config = dict(
    n_layer=8,
    d_model=256,
    n_head=2,
    n_kv_head=2,
    head_dim=128,
    d_mlp=1024,
    vocab_size=512,
    activation='quick_gelu',
    norm='rmsnorm',
    norm_place='pre',
    norm_eps=1e-05,
    positions='rope',
    rope_base=10000.0,
    rope_fraction=1.0,
    qk_norm=False,
    attn_scale=0.0884,
    bias='none',
    tie_embeddings=False,
    parallel_block=False,
    init='orth',
    init_std_qkv=0.0312,
    init_std_o=0.0,
    init_std_up=0.0312,
    init_std_down=0.0,
    optimizer='muon_variant',
    lr=0.0101,
    lr_mult_up=1.07,
    beta1=0.9,
    lr_head=0.00441,
    grad_clip=0.5,
    warmup_steps=200,
    schedule='wsd',
    decay_fraction=0.582,
    decay_shape='sqrt',
    final_lr_fraction=0.1,
    batch_tokens=16384,
    seq_len=512,
    doc_mask=False,
    z_loss=1e-05,
    train_tokens=153100000,
    steps=9345,
    dataset='wikipedia_en',
)
Each number is 128 + 32 x the weight over its row's rms, rounded and kept within 0 to 255. Layers, rows and columns count from 0. Numbers have three digits each. The size before them is the row's rms in percent of the matrix's.

# layer 4 MLP up, 1024x256, rms 0.188, rows 742-792, columns 128-255
094:116090130143172178110054199094102124149103091172129107074109098129048121137080129120124113156105169168168128133164132130144141123158082076155120123151144109091119136083074162154136157136110123139140089094152137107071124091141149124097094104151136136109126147132122139131190214138115113115157065126105136152130109123078094102113146164161069156128173116140135113145146143100112085144151
110:132143146142158115131119112164093175074165129137156162095083088122123084139188116160182179094126147101129120115031157102118153070133119146172178127122117161101095090067138118122137170123157137108120117104146136117167113080181164113146093139170141161122108145112156135104142165161133079054121109143101139186082106120169125174191100133099137121145123176171151168113146146113117166108125
107:159147087096192194165057108055121148146121127158155092107112101133127114144150106106117150173137168155099059126111146111165131100177100118136134097089171127105128144127182136151151125136112138163116075131103153076128177148158172157118116166159124120109116148193175110115132142092121138106168081125158146169136122150074101128068157159143104130082223112110114149107146160139103179149110
096:135192141121168170130151105175093163134112115092129141091106145106128100110162134141179122119115096082157197067148099111075111141174090119159174116121110122097069149132061126135178074158134115132065158151120114102111147184126114159098123189160199142139147085093129118118174127150140138116091073134187104123106090108183195058139135165107059165155127132093104128101089095157063168090162
111:103107103158119162130118095187139140122171123083177083103140123142171135191151132167160146145147150084094115081057140175151170067163174103119076163098151149129165165110146101110103153174105088114141102133097149092161161142159095201104101172169104130072140072098076095100136176160109183128100061151131117092080145171143105172093111146121103111081192179153109149103104124132151156092156
097:135093106130089087116089064118159127187139165055092151100139098082095138206133157112115134184155114121092136145116127148123133153115138113118141133109084139167133118074099121113095097185151140146135152127120155111149107137154105118157150115115180155099096133121097120108107140143158108149089087144134180114173148192121165148197045126154113149119137060170120124184147152096090188206138
106:149109184106126155103110155148102109107154140164153157100116135083140112147162069094132160173193119163088077155140122109137180130145100174102057157121100107111201116137131129113112148130073145159071141200135123142157117167092099103153131145135174174143086120075150123103162131127130083135113155131131097107106095115120144194132138150183144098112108162169090118124103143052123131124071
107:127219160214138180132115108121132131107116131105151124136110138098166088104144116110147125158116088152128134081154100110153122199096144126155128156092144075123147119135063140168170199123151090159156136012108082183111169120142117120152126153101142145120104107119106212156157099141112166155090146168111143139191114054132104104134134125109142107108113125118113122138160223136137107099111
105:126169104118151081117136157105089183169134136176134119119092044112109165113158117169188126084095135105102152070081117120120173167125181159090133196151149126162123151146117146118158133117062106100140177169153050054168115114142151087172148111146140173216086152077128092135144079105115115147157114147113119152152126192079162087116121122084169152143133104138111140129149107156160119160107
081:144089166013173076114124123055119085079142157129083102133053082128107053164083126102142104186117102132135135096136130160194113122151180115188104135189153148123118099104180111088101134080110107077159088134157112126160117174123148144160125128120132152123133113060161150153168175129136128094167076168149118072122106112133112104100141155153131101168210124130118106121115138129111154148140
094:105147084117102098118134180157105154094087111022183117117133120115141136144168110120123107089179103124171160085117073104148178135163097191122057070116126164118090131181129117128104128127107136118149175152110109113119102163165134134161156130080127066168086050163161197138138124154123125132111121118169081114155180169154158130078128173140153064123133099138081173090170123173110150180093
081:134174147090171108129144107123101229168109122129154141071190146138160163141146131134114185165161116164121138090116147112120115117126162125073079129113163093123185109055165093099136173145157104184132109166110092096116046084181137133138065231098147123151078120118119124119135150189133106082167107144167142110148092100114122128153131194142079079112092184137124116125138112130148128155192
093:142181135131102122199129118115122181186124124195149105121086157149113121122126074127096097099127102152121141097148138055056039130164103121148126108103090076177125091138135147096180089118105156137107165096082122133185116124104118149164187124149114192088167133127045115180184125097138129078138124150125089133085132107155161105078112094118124098147096174216124126174087142126125100166184
098:131151196168130151158108150159162112119146096106090125162152186088136113131175076045124136165084157157092100162124057099114060150160101153127099162178113143147084136128108152159131140148143119106111153194157152135101150175090144082137092134156137183070156114133152125127113175106114158077150116147130117159163184145117114151129200154116124107121103079142097152116105167079120151136122
084:129121154119190160086166152102185140160123121151150067160136085163136098109045107118063105142118148098098006137149112101109142078109121102050105136087167166083108105103144120161124167139120150129104117105139113160103124136080187085144114030135114144089142130093110133126118124171139155097130088196170111136123095182126103122139131145116085103137153183099107062159103112100151178096094
094:161151107145082140174104127112107109129141112103103148157175100102145103113088135117080106060056180139129137162131180125152154123114163139156058124096104069114159118138151126123074102149139124172121148136139128075103091137198161149160158131156143181140111105070141146142078109096123176096090108081135127119120114156165105078111121153128056110092165204147124092064039129087165121169166
100:127071172159157096103141068122090161073106166153144099111144110184117098091126155053163176135166145082101091101168109055155133102149190084094130126142111139082112154115120130092092106087133115156135128148161123136127109082149099120162197129057145188116092094129115116121154117141161149156132134109124186178106149109146127091176120142163117110084105118228132160160045123121173165167140
097:158128163153106136115143153205105137152062156112135187165141140135113162112153139126147113158127088113139155132129139114148123144134138070121128094162137130048120214102112099114176156100108087136134122122177147094107136177093114145139202167098133180075138118128137130146105072136074102137096077147127073115107130110146096117087153124123153107119114120123144169104136130158111046090108
104:165189145112151111125073180130163103113107122135134118137150107135130113154141110182199164132155106194149111127118136093115174159162088179142105161136163120096110145074143124087104137078127126100150114098114139103153145140128110164108118126127168122132110118137137091127211118106140116126124131122143093101176100102171086196149130079060142110154138157069050151142137126136130079166162
098:140117123087155153145094161169108100154115147137134141144100082090131161145137133156121132139105162176110079155128115095143136074074103109125150123132101177032163165072174146086129199118111106149114125132085109141191090132130122169139095094163096141120148097192123109145088102084119157100126103172121153100202092116130119036148079129141176142052148122150167134149154094137132071098153
089:161124147102099098144095143152185146129191214105119036119104127093122073122106086152039140194060138148123152071100192150089194139101144161120076165102150116120165093096109166156161165106138163101097123134178098149141146138138119110135140113154106154123153115157147107164123166082129135129099136095134206114126108108131199145141149082151097174139166136137120110115148153100163093116159
098:129163140110081140195073138060143121132096155125098109156088130184135087125105138100132136165031166103161140138082096122113148147031195186112096132089132143137105125144113144104129105123151112134171137086094144131113147138101166142107142138087108140135120130110176097159123137087167158082149086141118165197112207034135090131141137170116122158126104079143152136192130174114117158168094
081:085151135115115135199149137082120135143153129126094192138162177130135051209111087172124112147130155102100159169108078103146113129087089119195121127081119128127113167132148153137121135090127113128104150145128141133121152165148105076105143134180115171116121160155103167146123104131121207094136173107071167103135115123124122149186166078144165158125058087144157186103133117129170166165098
110:108121126071122177080095117143139092129077143083114106128098085158079087088094153180178113098142078175125143128115114120152123186198114115105133161116087141165142135121139103082119097087101122181075179105136097101158162110130065162129116136142109179085125105124157131143183133131053114122151106094120157132118133080116126074140176088163108088113035103108130135157143113047153155148170
101:114068124090097118141094138164103137079111104139114186145158136166125094111104126168124125127134111105203109092082089088140146122148165152121201102089167085127103181081164175115073104120135146163108203105138126105176122144100134157155122107214102090112148137119141136117123105105080129128101165142137188069182148141160137067137041195124133176136148101102170141114110150091132143116108
098:068124151093131168087183133152100129115104121184112142073161155112189158089131092058135140159110091129177093133154085116154117116105123165118163145054199123131145136122150133178165166095146123138149091143078079150155094023161107136134138141069165143116124169128099160151128093106135088154117163157137128048146128083131093138117133135116142121129122093129160069184100125172081205139182
104:117069041153084103171155094086124114200151090150118129131092133090143116177088109159112137137184156074128097125089100157121107125123132153165204127107109113125159132135190141119158135143064108109109159132107056162108126128158137075007153171127126150145196142147171128109147155126074135096161144128125128114120101124128077140140140138076157128057175130126097138144151114135186130130114
087:223164102169164146131100103129078140103113156077141116127142177073139077108157097163095191167151084155210145090123165177157155125099155079123087128109135110132141173126079198071122096139132153139136147132101092106154144132133154118118132125150144164062128067104122158173117071126103118136123174166154117145162083095149117141154121104132105118133162109116165095076129154189121122103094
111:147108159135122120190111080123098105121063123197070111158090085162101164078178138108132150080235119099099096064075079114106060152124175172191150127113138154153098154150148129153107187047132135153143121180157109141113140143139135140058191113139094083139150185147146090127097099116105137117128152119111086149156108114166120088123174056104066149130110113127146204122141112129163149137126
096:156159109152159107217098155146087186104080146094099115160104106158140074147227095156070095060157056102112130085150179109155062184151122200107121117143186158016099112118088107204207150145112105147167148140137133118139127157154131136133129206131130131123140135085117138131116135112190114145114131150085119124123116173148181171184110105087140160102113146112139137166147124123132068097164
093:120122160140176121181142131116168169142172091091099171155133112151106098050117147112083058158121151132076203126107096078161167122108150135143118104133160123141119166106136158124098143103060130129100101112146158149189090157150137069057056114137127114079156094088159122133105073124136174139145098169122159141149143137156143125110132101133159100125110128163160147128114178127118173111122
098:173106059119162100145148118139099143097200104144117155125215162138098157132147123101196172120093100121101124144137080096163147135181113103175106123078185110165165128154135178147094126127055134152148117124091118102112177152125109158096122073175096069100092120186129128080123095142138118135162128144105154144134065124120088148104096063135151120059123160156174173136083130127100211101077
105:123041161116146097077143206081128210044133120141116134105185074129102131164129090148129060137132118128051085177096184077135191117149092135111136104175142167141149164131148126141124125102173157115107145093117128110111123100147120182149105112146158142140105147143170115137114100172030138157109147137192135101083158114195151140148129153201146074126154169085133124116136176094175147165102
091:134168145162128158151112116091167200131141126093150143096140150082118130088186104132184099112108090140085135128138122107144108160145125172106179175132121166128133163076162163057181094077097135112099091125144117083163194147177149115119147116120112122073089141107169142147108128110125098098112093148060125115134121096183124118112118123131094136154136077152095170144094097121164171103060
101:163126109090129155138096107159101205094158085150120147097125117124080101154137095148084153140140092088114080108085132104090121116126127147122147082144100200025100100131120103165173113098119186200159104111162083177182177155177081123116106100154157094119150144164103144123070127180094100144126149145147126138148090146104088127108177136140121148100096123125130118110129132082132177079156
106:122148146074112194119104125149174127141106218143097098092126136116119138092144112107137087107106136061133172149159140113151086125146160120118123128061086101146108173096052209163129144147217077135086111213095098146189133138147077124183112168106163096093171078121122110146116094089119099127154112111093134149176129145098135159113197070140104135117127099112063125209133163111153170128107
100:162105129080101171135081173128143173134131155109084108143100119122168104199073199082062130115134117112108144118182080140176194115079076143119165174124164193142144136082142163200090139164121146149111093129117127116074194107129117091152102101152155187117135149117147185077096136103111132164087141105182122172157141170172169147158132140110163175141135061086136106158121142069117146132075
097:151064111154121126129135133151117138097131130088101159060113094159121111103086119137092132155070120135107215136139173111154170116089133147157063043129104096151105147128134127102128118164142097117100147157123162082111107113098181138106130118126157161059200128130151153146115161153149096107159063165179124154092185078095081091140151195149155156128148178106112065126130133103150073090158
102:158126096164157079130158149160142098105072121155076109191142124144143104079166187109138172151092163125101153139055124108135085118105121180216135152130169132086099191111151113144112124109102133133157166077064157131099118138096123109126096069127017163113136153088148141149161144152114153109074149112121148136106101139156109075083074095127127115128110144136142092195093086120124102158123
106:135122154119121112117109121183133134106117148160132104125130129090079138067131118125117098147125165120144132100079131095138194147165140112121160083139129122131137163112128118240112129167166052134202194096156126159103074184114126105098155079133090087182133146161123140106124097110149135111164129132125098066139134132117095116200114080037078099115114141129057111131133125115086137155093
111:186106103105169168131132135085131130122167107127112089133138101128114067128070106120094151110062128097169137122130042098135122169067121198114128151135149159108118093133089120151146108137105149148075154169141159153086123146132158132080119103121069110132145178137161103138184116117105143113088137119143108138105088138124096151189148044128158104069098114120104151131086124108138140063122
113:107161089145134084168139105062161166122139177149104115097073073144191118112122139096064136122126077111072186121158100145117190112153079167136144108160057090159119157135117092117104118180207175177150098131189118162092119166164118132121149124143126128151140118133175084118122119191170101135126146157146138132117170149146111147174171132112116069114084103228148152158186103108107100135127
083:099100107129083110127169165135187108172060178157074115088082186119089128175157113079083158105104124087122107099102162145161133090173167115143150058137173187136104119171174152132169140133165149148094148126111131149102092165113117155151132172151144109200140131088132111148144085091135146086153137103153119098124134097143130142094113114119146114104138126100129144102057098160119147179141
092:111102198102134153109180099137161109156145099168118092135095140131084069146094110100060158162102084060105120132091125092107103144158104111071102094154097114157173139129149107144185120129148074163098128194154184178148112122154120090084081099091147163087163136153165117078117074098174056136144159125107119074127170101149114123074137123101091133089152103131112120190071166171080121067182
090:145102135123124161150096163148119121048135106135117115124104186168124159127112182067166132133061090130113163080133078134070124175095099117073096136101082144097104125132106196128101166115161106152135183142196152119061140163102146122121146177153125141173076155129135082112130150156106115118138139162171116151173117160160104145130153165138175070085140148123096123207135073123147159117136
095:104114098140172107184128112145141102086145136100115125143072112164140083157052098163119129078150127162137172126146172133112118135163117128164153090093170165123084134123088106124120114178129079196125177120151131152186124112145195161151104138071114076092153115134115103150091120166062150080150087124134142140101150091141133154120076100105143084138157084114117159127115102108123141143161
109:161083120109100076092198200146104181097155109125110103108118094140125109169108129126144118139118104088052167143082137127177126107126132161160183167130107114099167114074156072074123109094148152098149169148179097092101114097122143124161122113173134066137125120229092114146125120120155105150140143124159096121160134102119133070095141109122075149198165147175139108068191176139138166175115
097:074143160135137169135125127124152177094206165165104140126162132071053078133137085131027185137116117064172120178157128067199143124151171125110073098107143112091133063096088099160112132112142124134157138097087165148106128149070101116177145115123171117111112089084132120115077121098126148116106123138213154118075071100103140109124174142101189081077165089154107160131109119116137128137121
105:202172151157128136093113149092122106134146164079089109106121115118112073043135085116175128179157116126136132157092138187072119118160161097141115165149177073130146108129108139173149099104099128123127131104096110177085108151056150100124107123105194136107125135115115119083162167134102118095078099085162086142118227183125119139129132098099116127167118200151141146105115207092109136129188
120:081157219133108174138092130127122146069119167091150119137129150128182094136113153081049168134138105080151106159141132097090176109119155222088095139117139162134135115112098105119119157111150133177178081111099153105079113077110134146115159107095119149119101115129057094186136129133135169160140145169145128154168143116127138144109144158162112076078205160155137147142104100130203092152134
094:155100179113067141121099111121115146142125134160105038074154070084067116088105142148088129102090070097111127114107122094138131137113156101116084121126139169182157129155124130121176120129141055107139113089104144188104180119184104084117088165086108154151013099101115116108114123079124097083090154173129117121130140172134148134176118079134082134159116081081150155123156078188210110157088